From a checkpoint of a small transformer trained on Wikipedia: 13 layers, 9351 steps.
Each number is 500 + 25 x the weight over the matrix's rms, rounded and kept within 0 to 999. Layers, rows and columns count from 0. Numbers have three digits each.

# layer 7 attention output (transposed), 448x448, rms 0.107, rows 349-383, columns 336-447
485482502514472488511487566520508506505510430490560487458478458492526481446458539523491532513487488517448505499521456505511539502454525531534475542488456510492529476479509506479509465483465428510533522476546475516502518462494464516506463528547481531487469518551498553503495501537490505500470525522489530473487504463483484511460501529526
536473542560451539461514492430551503483507494505471493440547452511494499492525491471464504486500479505452550478473548483522456541524548488478475497472533520471466490464519476481482515486480530501518506563494494459503475496449498507509527502490512527492503472493538527527477484470496555525521485499566438442480538491534522526458529522496
505518472473526556520525501517498475494518503472494536514522512515542510514486487506502465481532496486501476486490460516530519521523519511524473499490530497485540514546533479505504475528465505483492494520512489481512488511511486523550570476527497503477482511474521475440468567498511518534471527490530542471516470527537463529519451519511
486495498459497542519439493511526505501518517479482518462499448529549514503497475502504524507479512461493518526469501472548540534513502509495476516501520485474510486515497534473497529560513511525520541439466470484511518480512498471507468474483528441488511554480506440478538493527519518486474538467524492441480515484538424481537478518485
491516522480460458499482502462526528506549478468514473531492460472532497494480528443515493475510483467469547489520486581475489496470545483457452487555544487475460519499505490565508516491547473509518498499527490465511570553522493501479530479502492490524537501467467552510548486494525523534492511488508542488515432528512494539532501493529
496542550482532507549521498480502527483494469497455523460516498472475476524512498529481471496510434492482515480524513478463471511478542490485488499506459488515445534480484482474527525472496469454498499472463506507517469463487518502524494499466473512548478485489512511498492463477485500550473503546485486488475518489478429503487520478538
494465539519487481474503550500486509570529509539510471475534537476481449469464497513482469511501456458499477501495524510540537506540510479526534472535512499510472522487524497489478511501496524446533512468550566469510487466523443495469561500469543489518438488519480513553495516516424515505492539515505532550535493502517508524551520554522
448551483506548497480512483528554468486561472516505513463480523479419473508503516481496476479540533534520520516506498491518449525506488506490473480515495514565518542466559555491488498500505497500469485484504514484498512513498469497474549462465471461456549494538496503505499504492478465520533448570475477472492482467451544475550514460492
476557504486481528471488531485453485470425475522507490532461487521498476548492446530507515510475465529482520446496496526509498497544513469490497499564495488505511494494502546514511516450502467494473506458491554517474502459543522471522521526496454487511470498473522565506497497496522498497501534452520518466484490536455498445479536439496
527466485524516434496517563519517490503500529501475474449507476546472490518490460517530510480573554535476509480494528539502528469541519491464509483495519499499508493517491500482510535455533487507511541518488470478508497485522503516518540477522517479448515463513438575466513461462514492486535498529518502460511544483502522499515514495492
545447450511446526488540494486471493523463511474492477502551525481505550485487506497499541453484445491489483614494472494562479451460536484448501507531474464551507503489500525498483494464516492484511518497504537542524510511565525531504456544506538479496560455523517474545512476542511565491454514491499466478501509550454534511541513518533
514522489500459417449503471468521510530514508536508500455529467561454428475554470516526471530475434573512491514448500509542468491475495530522543490515471496526514515511506467472518506471513471516500504500473513513505542490533521550527518518449535501537541530473532474527504558515495489533591548497536540555482464489493502522498481502534
478485487494463492496479488484496473524489534472510515465513471482454509517486477504511551466486563516456476486489552452523455522462542544498474449512478441492485482476470513461527527454481473530477510547526496504510508476494483491460567535524510448488500477487470500506534491466553544462511499455517461527458524540485493503472534485517
495478494549477517512481500476545464513560527500495534506534511488455534541559525519538522494530481535465486479467481518512438459498478508532495481463512497496512533536548572506555472473530478544483463511508453503479496470462514463485511506524522458477451478505504481541486508501562456482456542474488522500505477494472483486501494523509
556506516521496531551491528466540499558524505502464506526489514540552553494531507476464431515473507535515505490519516507537544512499508506475449530524488508511547517507535462489488504521485457535453502513498513515504473534497518454529516515537503520527488516493541525494484526504508487511524534494462551485478539520445461506490486504503
524508517495494483535467512519499505517543434513519474575554477507497453472512495543486520500478534486498496492515478515546486504489484522516526494511511513514528527548484491530519509503470525515511494515497469524474536474534502455457473503504540482566509486534487559529497517488507484544504509520472555498523466527502473527492512493480
515493520448478427535487535521491486494512481507521520527512472492492522515531522504519481524500462480525551531531490534514512482468525472476455535507498463519471484507512504482526496528508524537555505520525464547468462487500465486515471494495537561505533465516467479496458523471453529479504520462513493478471467551527499466492466503499
478502496446506536517491515473502464465467519492500527461508503526483548475508478506538494524494531437507500518527471512520525521501489521502508490464513540566505557505491521468456498489485513489516517520504503488527501494498535496532465510540547498479527533493565509501516501493496488520469507469512507468488523515461461460495499510478
465541508510446524485525469468481528470537522496481482539581494543561509496484477488491509494462508516502543494466509490481489539492483489483532467462518524480497483487501472488553494516478482500512492478467490505477477522504509521477520489509531488497546504541492556445546444517479424454549500489509531524486501495538490528513503477501
525493502494491491560493486545564545521531467497505508469493498504508510540478507493485504435486506486501501516461478498476474503488523528505500519529525526485439511531544506483525501528501489493489540478514508451500494486506531514488484495458491477480477472475501492534509476525484477506459493502473526511477459424505415512469500501500
521459473541454509503522510492529533510489532467488486482496503454520451532496570487505470508428540454483539459508504475541457516475502490507489515494485479511522528523493509549515444488511516539481572463555496531496559482516494463524510509479515481506537511475466467546535466522507475527476491508504507486486489494455504447510509478528
461499520522504472478500473491513511522484505503436455459522494467481489521486484496481545485560504491513477493484443530509500552502442571472541473457523504540513479558451495550519540523520500505490531533505493489539497485530488481522471492492525538556486453473485491480543542470462555493502453480471537558527523542495463453490496451492
493504468522538512462497521466542523509492496563463559538494553492550494536533494488527522505536528526515483526492449512501513461502528505531496451466537472519559519558493511482462534509531485475502526489503510491506482446508502480479487496510526446463460495525556507464493570482493510515472488492501512508522498507441465517458510512483
535487505547525468551519458496503523486542489513517489497478486463515515470454500552493532495457514474472515498468477514439503548446497552493474533540510535530519475523496475497461458537482514446515554516441488567496503478510478577520484454493489483504450531526522528470471478510483483523442484544474457489508491495472453467520483500484
520497505501509496492456499476576507503505434544517538528500504492499506509493536485543489472514507518503570509480474487552565503541488484544490530468502531452447475487508489545483485520513537515450499496509511495528488501440544514514474448479484476524553490506541497524502485497503535480509480444499500520528447504466494553498471518514
438508495466519518482510524506482473494501503532528558491446533495487479543526448508496480486501507503519516489493459506498503449471513499511520526527495527485468549577497502535455484540517536518523486492514529472496501520500491517476498537488463511508548550478469516438460504493482524491520472511481526496493501494488543450460448512507
500510514501500457497540557494447526466505528492435495474470492487488517518482491478544481473541468469506527461497522503465535476486543457487505526543496511506521522475475466510532534489527449467527549514453525512460463520511488447483510546515517473467507529533583488495527468499521453526470530474496451489473491522489465551490461512478
459514458555524531457502529502558478526474515524484501496499511475519506469499482537500538486468539424498512490473522508490499500522494507501509502490435486515464506511474485476526492539492517489491520476474515532496476484490473490488497605472466533478560475542528480485556464488455534547509531519528539508496490467502455537480536520480
511469510476559509491522498475537536552553532571508500475521496504500474469437472501491460486517506524475498533480498440453493502519531552458489527422498482498474552506498494507497529507498504542516539521520497520437527519530524489485509517557483522507519492476490496506490551509516499539501467480485545543504544488495546533499496487517
473517479507487448516460485533517505511515497493513502528533504409500499527498509542467484527513526512462497493492550476489457473457543488541536535546500492535521484526539493474470521486502511526497499495531516476516472525542454508540513491499473495523470505474516486450521467499544503519471505539463456547503479512535477433506496467533
475499455512503525490525469504501487477468484512530467488503495454521527495540501465499544518476524547510519505523479549496496454513417604468486497549505521445529494451521464500531516501489517486496503493482523473550483506521497506525522497488548477501491498494487516462513507493522510473500455484512530523510483526482523509496489541519
537466526514510488512512522522470561480543501532442464502525510493556502468454501471520543534480499500480495468510503540533534475499458514494516482466492506481491568496503531465530477492541514501483494507546444507467472510481512523478439468482476509509493509468486485481498524481456502523486487528501509476503506521447513485459521509504
529457478510504540464514453491484491510455531472484470443481473509516492455469516468509452510495507471530499498487516465539471455518469481504514487478475559487491417510490458443542518496482483511489504521524551586527502501489488521509536461498495477524563544529512502519507479474461517480458481494520512511499535502481477494527482483492
525483495516485465532537555503484494483557503468524501458459483525526489518453459500526519489492459518488530529475539445476558428533463495509532475542499490466526501484519538522476481524507491515472489536493465516511440496553510484509490433493495520546541440458501498509470471527532483488507534475479474456495514453460476479519501524498
500537490500524539554484486498513536496483505502475508509499485495514526493522480518492494467528526499505476489451502493515510508497536522509512472514480504513474534490475572501492538504466532492439485502471510495500536506525513474501522523491497487514511454480516490478495469473471531470493480511568492541493528486554500480484490495526
# layer 7 attention value, 448x448, rms 0.0575, rows 350-383, columns 336-447
476506497442501443507553522516523502513508503514483512529509502434469509425474512479524506487548525492534507508453517459537482501491469482499527504477498497526516480538481500537553496450483533561525539527470484455489498521460522530513525526563486466464489460480490484545504498502480504470486573505449550552465512549468489468497496512537
497474545511460492550540515493500457491502533515483524481473510486476463474475515461514462470528492518485510486469467518499468463458523507396495519525503462539488519500438450545520493480528493475534465493513493482498489489520541490484460496484489521516456488537484470491466519445527474559516496500507436446510496489491532473494530559429
495479508501480492571560532510560490518492487523530528509531492472520481513460506490476508474549444530526491491499544494505482472487484516493481499520478455497500527503490501560560516464515472525465487513516483586432543535490535505516456513473501482528494490453507578429479514516472503522520456506508478511480494468510544510541473510505
518478511519512525480491491488467507456477534527504537472493521478536504523491490537479496512421524485489487488490448470490529486503494513531566507513479524534502491496544534488503507531506535449471508480524506520518482488525526500540535496533480519480490516458532408468466505516488545525480471503530526508515503453484492516528486483461
517450535525531475525492535531488485503487532498499500529519488425514513491488504480496473520573543487485478496453519472510482475481472510534510522481506492496488503503530490536478503463507498516507521497509475497497493508551513502513502483507505501513509453516466476511500504521492502514471509515507498488520497479495548488486466517512
490498446468490523540500545494474494501486481503530511517485509520501472439526477505509510465544537518506540493477579471530500478493504502495465496474504478463535531511480531518498475512521510519499492502484520507501512513486498441524467505515482481453495540465472527454476482510518488494484481479463535575487517465477526477512486494527
542504493556462479466439501519464536494487498462488503506479496579513512488482477505487494496501474513513454490498546527473516480507491475452521488497467479487495478532424498451509516535499501504516518532494502505491487519464484533503467480493511480509503463452507484508484529494499521454516493515486549490552508503507526527471486519500
483469507555516496502507521494495489489538518532479496443514499450484524497534487531497509487445527463499496498519521506487467526492477525520501477470495517473500488473451495503495492513481528499503516526483483521482533494493495529519561486443521497498509505542495494502474512493492458537497494463513426488501523530492495533501459480500
516504445537508499488440507488534488514495482535512532488511506463485524467497508495506505495446489506524504510480509506492494536476494478446523489493452521500483538468495510481500483493491509474496486537499515458535499485499491523472445505475468511504493484537535512492546494465499466455500534492482496402473474526494515495435483465483
484502517480464499468510508522516487512504482545557523494498510460466511494475511508482501531449577472492499465480507473449439488510482494490530484467472535480504474548450467485490512507466466614493467529473490520515482473501493447499509502473479490515512527519497513546514505511525446470496519521476523497477497583489473493503474553582
515490488480507535482511539486506522480497503504473498533488495475487487529469517462485473490502531539472457496503543473480510475496496514566474532513481505533468514498537449505483484495482474501470471503504503526503517509460509456473492525456498515503454426438466446539516502518490507463483478467491472509535494513483520485500447520508
541491512546515511432548448509502517492470527486503489505491508480509491493565501527492441554491485513531500510504551534431473516497480507465518534467533526480475527496512483492495468495519494489477497515483516572509501510443514519511507487448474493478482524536510461504527515501494512510482558447510536536519474506513524498486506511471
487516539499483541508498539501490520518488468468490482481514513536496493444492495477501454521526536516494483479498530475524498531496510519490504484515487483472459448514483474503465508531471497508532522481516525464514487496482524491486487503446533486489477501505483504519488472467494482516511449496506478534499487500504498492470543574487
487508478536510518513522487517489498546468509447509528495478477506452489526518502526500510490501484536537439478509517499516528480480481484515534520490511493526478467485508495530550492483503521524480485506498489467458487525502492483519460534473523484494492496432485461484472471500480493495502487489495488544510483444510523459454550525479
532503516502512470503464501468487507496468539509525505509493506494519525516518446466491478494531527488504524506558463505430465490465507481514492509413566510486501477479515476484456439543494456430527513439530501489488426521541466506567491536453506501513527505525467408477562470512500487514493539500542500540439525564513519532503481477495
496565500486519475519520500499515538508518503533486500471522491498456464478532463444455483520514519509501525483450505500471489510503465514464516454492472540527486483482485523482566493523486497454491457473444506506510460519463500509496542485532478477502448485506526495529438507546495501472525536536528440493543522494492497480481470481491
538489486476488471514467494531512524492510516512473462538481496553520500487466511493485475517461498480481539545489480486445493505487496487538501453494463501513543458491481477460497455492521503490532492518517510490510499495516528522480487504470506491534487545507479501471518480499506490490514518486499532526516492499493522492499465527477
542547494474549545473542490499507443502459496521540517443455527450487460498559488497481515534548503470495443522493475499472497477491506528498538520526465482521492539547518475515462491508506473475507540445492516511478530512450514484514507508436483519525488475469494455491455503462478509511522504518513459466481502513503517503473546466480
496532495507526520466538504530508509494518550510503517509500505507528494427467497512470539520482470488479523500475486520469492508514499446482463462517510461499523464501471516515495558415533536517504488507491485520551471486535450493485480509498510502484493524507520516569516493437493539458521534499523490535502523505480533518524480538570
493492533523511492496522530508567514528489476488513468496511504495497521533592501477509484487561459497490479560489474469460505483491495483528499497476532530458470502468495493488525532533519485537492480484434485511470499464530485491471481494553496492490496526479495510485437514533482505579494563523511565447503509505517505487552423540517
510481508511487510493470519491470489474517437537487484554489481532482526488527516504505478561515523520493499522471497496474533497490501469508486461518529506461494512497478528451479552499472527478547499458550518485493537533426526491503448485491483500469509496544523510524523507474508479471466505486494389513512494533507513496532524541498
471524495517491494531492487517507502521503503544510488513498505499443487541466533545477478486534463531528480490464536507516491544487496467481510521464478517459530528480519489497539493511489493503497467483442504481498515514446481517490494518524532508472500529541497488495516493494539470506516506508524479516509506477550500502522529483484
507522474516475530534463565503499487485485472495497507482475513521525528535481493519515495468532489496502478500485535520573521454529517527504510482482496508503526527556522507545502526523493491463478445486539481528509519518587517465462530484448500521451453479513522539439509535460520498534497519524509494541491502525491522512541540484459
421477511496478503504540466512484496467515551505449515488504526508537494505479489420469475526515488497502452492504501506501462504489456508436470461492484479534498511549523521489506548506506473558515501485483506480535492522428496508495496540528540509520486500468487477507478500546494494512502544524514535551463532473484500520521490502450
515490498497471496537483462510514472506486506517475501505501507542453494439450530521512518481498519515492484542562500530483446528492494487447495506502501509480515513450469494481498489515487532484461503453514493481487504504483515498493510502522518453525471511449504453540558495521483514482500457487493525441527541479515490468550524467460
471478520496511549499470554522495469508492523534530520482514487520493506478486512464512536472540534505504510496522536494547463567498505531532560508516460488475501496527509487523475498469505506475509471491502494529527507496479489502480515490514458481493511504493492521493464473487512516506515516508516470523479513521511511478572493477449
515519507511511492495525533498511499492484506480513502468530495527506493542544500500538476481536460535507543525500478460523521499526486476574517513515493501485525506478526496517446490508521474483534454500470464483461502468505509498554512509559568509499474551457478489511488505497502499512504485498525486506482520518494472470427554466522
499515462470520471545527485474502483482520551517515500502516492493502505486515527490537533533487490505471488495523485561500483501504497451499532471523514509513505469486508509481554511490481491503487466462528492524585485491532482532500496504521499526493509501506507453488581513463465502511506545521509555540503511506479515494513474466524
508492562487503507539495486484461502532458478518500500509468499563528503519502444530520485461502479489498541512533553536469541513494505501517483497471507496469519476537535502551538504546533507480479533469543536550488524469453529437478431507465505494516547510484493559567529517475497503464466505502484490509507522455485506498482565487506
545524499510495531456574533502518499503525502497488549516499502510545466516470500523463485498454434492507525519501510479470562520482493457466465473478510483548528476456493531521487528455518512544487515520493465508476512482478506507487517492528452491520512480572510461488557540546520537504484409493516489522500472507524484504536530478481
524539457466525496484508470486546486491486544474513493508499476497492519521518496535451449530527525541518483528494549547478504461513511496482432487495515461477479468527504513489503537494520511506491514546429471503495493515490500503512500513523552531466465457538485517511485497473553541519508480502511478504476502479503493475450556502548
462437467472520451488519516504552480520478489532488530546520488500429502557544476528464491526496539522498528501497541488497498527496539509459505500474500506505494537515524522533434464450522474503507489518499455486470460508416486446484441516533463499496484497497478529413543487472540455475504485506490478509485520546505498470502462518480
501502536473517551502580489488468498478501504505505492497517508466467545551470521506483489526483513532480484470489449515471518536504510521451550524517506475508476460515468520479490538502499502511499512503510518516487517485524494526493442544437478469514475544497487435440533486495486505524508452499499482498512478539500475504532486477523
483456530512464453513493519500499472476512472532509468454521518477512529508526538488528502517477521470521494537568486503500491447496536487543528504470538549486469496520509514508470464492507485531554525476497491508513491519465469524478506487471510509477495537545526547493499499503500494525499511448479432510535501494477508535499486572600
# layer 7 attention query, 448x448, rms 0.0707, rows 384-411, columns 336-447
513518529482519462451462501476501498522480437483500518555490477510505519516588476535521521478462489527510537494465442469511493533509504443501424488490467516534502521481534516462474499447501539485527489481447490554457502509490480542532517498504521514469493511495487508549482466542467495475480480487543487462540487498457514437542508511470
502520492532495472530550468482547511497507518502508506477545526511507558498518456511506540522502456520476460483479489504522444506473542474535502537462506486523519511468510477476510485494487486467512502526508479535534471530452518494516536462527556511471488499495484491479466480539512436513534561521504461504519479527498524493504475515501
538435543504503532500475478504513513487464517472491514489504513528478463509492548485494498589498466501485547485475501504475526474509500498522544468474494462447509477471544484494486514508527498517483504512500515490514518514495511509522488475432524507484503468500527493476512515548449508523501522514443508506484488497533489527475505523476
508475524525464514497559491493497501528506540498485498489498476500533492498459539472502480497482510501538484483509486507556495495474488503532494488479494535544499525526499473500508527493489486498543504508467487507502535507478517503501512500449517452517500480487488522507453492487524488496490459505519523518518500510478477529494502537503
523452520502498522474491512542519477513502462497485495522491515471462504499474517454482522612486498473522522523495511490495505517537511503480503520521512444489434450464515511462532499563507471499514516457517490453515452516495458518537499483464449557488490492514536511493488509473433499506514493488513504467506487464502469499476450503485
483507519522484485481573466474484529528518556497518552521456500500508491541491467483524519495508504490538485515518499522514475478499479518442481507509515465513513505501534507503513532494527506492512466538488538467494486494509524471486506528550483526524511522513520504467474486486523535507494563450496459500478528530508482526459509493488
452521493498488493522507491475469510499478567521531457457506508481519468521513462502480487471531506440484462452512482521497529468485503591512528490498466466522480509530558579487507512498460505482493532521500510456503559472464532460484479513522472401515482482471460461476478530495521519496464507547507494539519543510512542574494486521557
473556555500486441514481451501494460526515501511456500501485480503490497494487494546500544511536463512445448464512501489529538509490493524535566535517483517517552475512504502503491482504488504534539527524489515477495494546461494511460481516481491507487459495529458478482468519477530462505475494510522475537516507501484486527497483522521
519543482489567473473551517515463467504484466489538493493519479483528519490491506489505524513502512507489533508549479520567522475530501525505564504514466533525522539492478517528512491472466448509477479484503540506475488451477489484497492488536514483521466518514460468474471501489489469485515542536500480551454510517484544451520514475479
471521477483486507508529484515492487532497518529498505551511486456490452526460495485493491509495517431521503479508499465530493488487503551455483543530502490449438486453507557521477483520498480496494451500468531498495498481503479516473483495505523515464441523504501526471505517479496504489491537516514505533488513506508524529501535513510
515525485443537502470528450488484456501457486502508483506517507488518504522500482483483537524479502477482488440499497495487514480517485545538496554502505509496463562497441508486506504484489495518526525530513551474506548513475503465472438507504531510489505475500482491504457485478515532486527512493512483500520485490479493513491474489523
518445465511495512492499548521502526492504495515469525532480522467475501506517469455500488447470521500467499507533476472492508505505502516488480505513489467491499480422518484488490501512544521457488462484511493530491505481460532510528556442546546484545481490513518490532529481489534530485513487458485535505534475496505534532511487510537
526484485498516525468459508490515522495491504503560505508454495524539517520522494569510474486494487482474518538521487506519505531492475470450520524468545458465544504521503472478529515451523503500511492518468484519467516526504509504483521504474504499511496512517515494510534474505519544525497469500469476512438502453527490457529511519522
536492482501472517488505544514452488471495466471533580446491488519481505508491471540500499481479482504468501524464522499551485480470475510478502511512505497514496484476526501465546506480494485500488510505528490482463486523480489510502517499493476497481462518528519492510509508497491504518530464505513443502446468505547514433529505514547
493481502489512450498516428480531553495513513491492561496491518545555498480514476494527491491507582501475511508515461521482473495493473486517493483492506502529465446501504408477468541482520537482534468513499461474524527509491534493468517530518511485554524503485511510527505484509489503526558547538506451534502566493528488536482526459531
557502504521519507484522529506485451492486470491450517467461519496507456520503504478459487460476496440495509472487504475486530543541539497467513497514511499472526510533494509502515519515505528516493536460514483493481499525489495511548540476491509491533548489475504497467484505454497531495508535503508460470487485477508493500547460514499
518483512526488483513487491522450490533490481517447497542518472480494524501503478559514491466516504511529485468501532505499540469494510526519507492493512504491503523492519477475512493469529484465532545502497512539456500477462501516515535502529540455514476512486513466505506495462477491506492468532516476496531499530492492472468506547520
504478513529490526500488544515492484506450492503480506532502487529507478503492539480445490488501481509487493473488482533478503509490497534531491494493483516496503455472508493448528505493498519548484499499504485525478483508511499504495479514505479466516508515496506517487517509483481500530449481516524499523524505513549491544539487480447
533505478470506482478458505507469511510486497481497494545476496496475498468549499491493506513498528476483517457505515471509516519504534525485496500503519469506471499505514488487475522503524475526434530537492492492493500492490510485521519545462496517484522488491530489493510490487484543509481491459517518485508489473481464518533478495480
508523500522519491483512487505512484489512478498496479510517508518505497460487528513525510447513470516512490522478474540481523520499491502517538506498486488500543498472486489495475511505459512496484525503510500470498528504510498490458512492541519478509478499504460477501483526539521517459475502549508477512507499489473462530512501509484
477485472456438504515488524471520460514476537456525517482471509499512521484546505489526489552487509506552499440525514489504485484506488467499511507496515515486482480505526498506478493492506477474480489492506529473470490514462479500522524502528495502486522478512527520502527494498460511506516528490503461531473471481502476509483500516500
485528532486549496485522542489503489525492496509538490502499515481476528520542510428437465530456474533525484540482539496558516519500517500440502547481513461474444510488523491436506515475507505503467551509485550497500474522501470586483482524443464525500487516544491470510515456477477489504537497537485513480526450472543509495535484518490
470518498508493534516578532487491493499522503470491538465507499509489534506514488522501502464486532491510513526501497520481491490474477516481476497512543492525497477528524480512470520510460501497474504518506510519512504461495505523501512512546478488489507503521508451494512462485520502468495533481524481465503513541502463510513501490511
527476489538506560515456523518483536503483512522509481501468503547471477507483452505473487507485531469531518478522506508458490532515504482508514469530487496473558507485500469496536508457516516472479467493463508497494475478498506512481544460468475531490474493512519471521488515457491467511478438507510543481545527495488508515517485508491
459510548501524453526528432467499513519512538519459480513516506500446500468523504491460503485485450552501488487503488518542555507507487504507500514512499477510516537452519497487519521468464482472494500539517504500475525529470513494461516471497497472485515464532501448497490488537492486474488496542474495506524518552526551538501535484516
428427470497544540492519523503499467496492519482490478510483526513491502468457506535492519493493511492487526531483473503460533477522511514545524471495474488514514500531462480469501538515479478511429502507519504477505470497461488442527479506496486481461506441497503450485498452501513458463490519475541476489474494503487480540479529484510
482511544519467508491551499487526425479478497491506456494476519489510476465509500500510515497513445518473483521482509503528486523514465504491531491489481500502529525523489503464493518447471495511520516487552491483518508520504446504465526524522434495568491512552531471498534482532496471455547507471472518514521494551482471487540513509500
512493525455536496479508521517495507518502450483521495510485508490488449490503485517521457478479487505451500513485500521532462546501517537459497493522526461504539471479502520473502492490468472514467528511465499447520517523472507468554517473514439494560462478527490498487498501495551493517527507514475486489483515473472449533494519518542
# layer 7 attention key, 448x448, rms 0.0715, rows 384-411, columns 336-447
489519516505494479473489492507485509540495488504512513546493558485501510520526480536509478494521483503524523476500493509509488521481484487505483497515493480484548511473487471502485479488535533497483496517508507491493505527447520481515492491469480493497519488518472482488509518501483500537500504490494462499471533529488484464485472496512
503528489491526493501497469516528481466545509475482550510505490491523518541507485515523469519478563491560502540517499521525456513491473488490489502463500474509516501521512491504500488515496493498527491552573505494498519556509507475534514509494478495501518459491486504478541454481543512448495532486517501512502455514514466480482526490552
503511535555506458512449502535497487513501486514481515505551491486488504489464527494466481465514475494494486537498489519468512508515525505540482514446498482473511519456503513528487493498517474516492491502480530502485523493544478497473525513488517532505522492518530476500494494533499529538443512448475502492507455485497516491511529509482
492500477557510564465493471494482491513503521515497513497493495492533519531498445500524479476496471531512473481509498498506533480499496566556492454495524495462480491478501487447496492518531470501472515479465455493499523529522521469531463482505510479498460489514499478484476529527529483487532516479448483488505511508476504555515474461501
509442482534537482502510526505548465555542494514455487529494522512494486492471501485504529502472480450509505517456531499496538479486502507514522557470470489524499509486508521489511484511482481478542545471481483512490465513548526501528472539476524515500473504528519478505486492493516480487521499548477523489490484463541477529493488513495
462515474485492500530487500469486525448500504499529524512497447505520466510493525468519523459509465492510448483519506506470490492489500466474515477461520529502447511481521508488488519539483501510511474519512475501476507494525486492487456451533497509507491501479512496495511465519468518510515499492521479468480493498501501490487475483492
472500491541497510501543486473478532477498503521540450503480473516500465496519502526500528481518507476505517496477500558490487498520516533469496500500477495481474491562484492470501501510507469488492510520511538446522534522503476434473503490542498518503518507520455513510491506527513479492512508500473467494502529530511519466510511504488
478489466512528502470496494527504487506498501499527544501497451489510518490478536518488487505501485475510493513532492500497481526516527478474522515482518528499532487516496501518511467485516479483509509498489504481500516519497470494517516518498509526485514521508494498508527508527521507486463513452514471495488540519457496469520523488485
460531507493514524462504483518508484473507494491531482478474545490537520511501463536539494497514487532478502465490503515554475496490498494516478531503492458518519529484504503501525555463513536488446483527551442474514491430475487508487525514534487497520477503510499490455450514484519491494490442494486478489510528546488457497525505493492
500480476484504498499491499488520472484493469557524482490525502520501488503501517531469470505516490471526495480506464507508464493478513513486499485482507535509448494525517525501528507490496523503549488513506518504527499467494494475470489457490523476527514501496526498496513528486526501497504472516472489496485511456535523551500517515527
486519456529538507499512482473519542451528517524539441505483515537535500512502459476463496505539516530507516555483482518519439488442505493486505499466518494470489466541480481492487508520541492515468532517521497478535530488512460496459479464509456484485504504516464499486530475498545493559448496500473463491488484519461506509461496496522
543520453479497501510512513467501467542500470494468482548476512535480524459513466464479516438526485498483537498482509470488515548521504530472516476494487527518531512475495512462527516493497464526494502487440524552491467459486528484555504462483482448540499462496512523521503505509506496492510496474505504503495548495551493513521516503513
480515508491476467500527520536470508496468509483573525492565491496497527541492473517525459452510484477516504485509498484504510470493501479489521511493489510478494484516507525543504481512501501483512501520521478530515522474486518531464531489470533553474498497501487500490519456516481510505489495513524459507474490478494437486508497466530
498487480517501468517492522485535502461476509489475553523512415501503516492519496517510520481518492488477521489492502510502481473505530508469536486500489471504483502525500529489506498502521480495491490479500525508514509481503501519518523529545509509506491514488526497489486482516468531492509504512477480488487490519529497479494481481500
511536466518496524466518516492490520507493500458517483494456494500520486533452522498476510470487562494536462507513477537467444533521430471445479484499525522484525495527473507548513533474485530488540487490515480528507511533485537531528510484510485468543465511480512535512503437508518479510456503483534487508517520506506521469498504503514
516517483538517507519535461547547502562509502516452496500512544532517488482474482499495504500489474489485482511479501497498506496490477515527481507510495522445525484535508531509496505520493557507523476469514498505498524484521509489518486491476491476485477487481499509504514471471524480505503534485483473519502485502476467466522482502514
515497463513499473485513511513485518526529503490452539493541457536534477535443505506471470467530510488487497477510529511473462503490504489485479531464487486482470507500501482548494474489541540469505569502467491474502413501497484524535516485484493492532532499490491512480486551488525510506532488519478448486527492450480515548501497521505
483506471526511527515476467484462499462426498489517563498524493454479520497508503496475490487495510505494513475458497511481507480503514526518490479493489508466475492488513484546521473477505499489478508496483469505501487498500451480488505511505457470467507504469503487495524528524499496500493519465515492494505495487505490494490515518515
511487504495485472504461476505503537520530493506501502468505480500503520529495516530492481465518500505490488443483514495502491482493515499503491488466509512529450532529488528478460482517502478505477483506492526532527525478519463508457494515462532492496515500478467520506467482475533516518499523489479475485507466502494511537485493490490
521507489501477506496481478495528499496499491530551504529496453461481494470504461513511544507478490502502519480455515529548492496484477520486467510482491540506540527522511516469475515476554484529505506517517531461524529489537509508473488482518502489500469507500519506497514482529533511478490505527481496465524530503480523523502525466502
505478484473504495476474514466476489480489502494531528517495590506524522535507475510511478501530519513494496489495501486509488482481483456472522491503486478496515526517530478480488526479491539499501514499504512510489471527494519483514512501496523482511501511480544520498506527477516478518544486489487504528478532486514491489481495513507
505551521466555503483435520533528477536497470522547485523458543506487487535538476490499504495499509514532513465525480482538469493438525521504502452557515502484482509504526572465507530484521488487512532509476514553478506435504512525510515534463515571523498487468528536546486509450508546516548467506521505459494484496518503474476524478518
511510476536460528537525482488509507521497514481456483499503528483474520493490532506483524513513476486498515515491485512482489492476452464529508519546539494545476484468514520514505560514478499503508501520524507473487511467519506488515529487484502457526517474501506487487546485518499493498511506496485475495491540539549484446495482493502
520505503520507542522481483494511469520451512496506516518554552478444526521482479524494483517500455461509515539478516479506525520553514504509510447527495522510507484472512463511497488513476480493497522531466500498484491518510455500489490453486477482499451481474492490555510518493479487537449472514475507492501549481513533563472486483532
521524507492469515537498483482481507480487500512520477515459379476489495468510501504488516490524517523501523478489496495523482490516494545497506522518492484497480520516500485500498506526486453489468492509498538475488507457493488491499509502474485522532491461509480488510504526529468505488492486471499513504526509509502514481525548499478
524483466479528522477519548471531495505484504477547518494520467532500520497508536484462516519510492517475486513470501484485490503508549537488543504491500455493481544511515498485486503514484491518484491443460549476492503528471485488458473501511499493507532496475542513515510524486521525479454520472531539511502480486508494500507464553503
493512500530496527462517508538507502475521499499519548464498513452505520513507484514488477495464500513458497514495522478486532464546481494515492478458483502532496513506508507501491497484447449507485471485536465490480490543471476472524496523499507516469524503515478499506519523510529483450509493494528472495519462481497508501534494467483
512490506488517489478497547513475482566530477525490515468495527461496460493494513502497479417480513510477477468516505467463542491555484501478498514436494500484518484501491498463511468545539472547475518493491496486519496504518502481477505482524513465545529449532513507554576489548541484506481511494430520496524482493482474506509461477510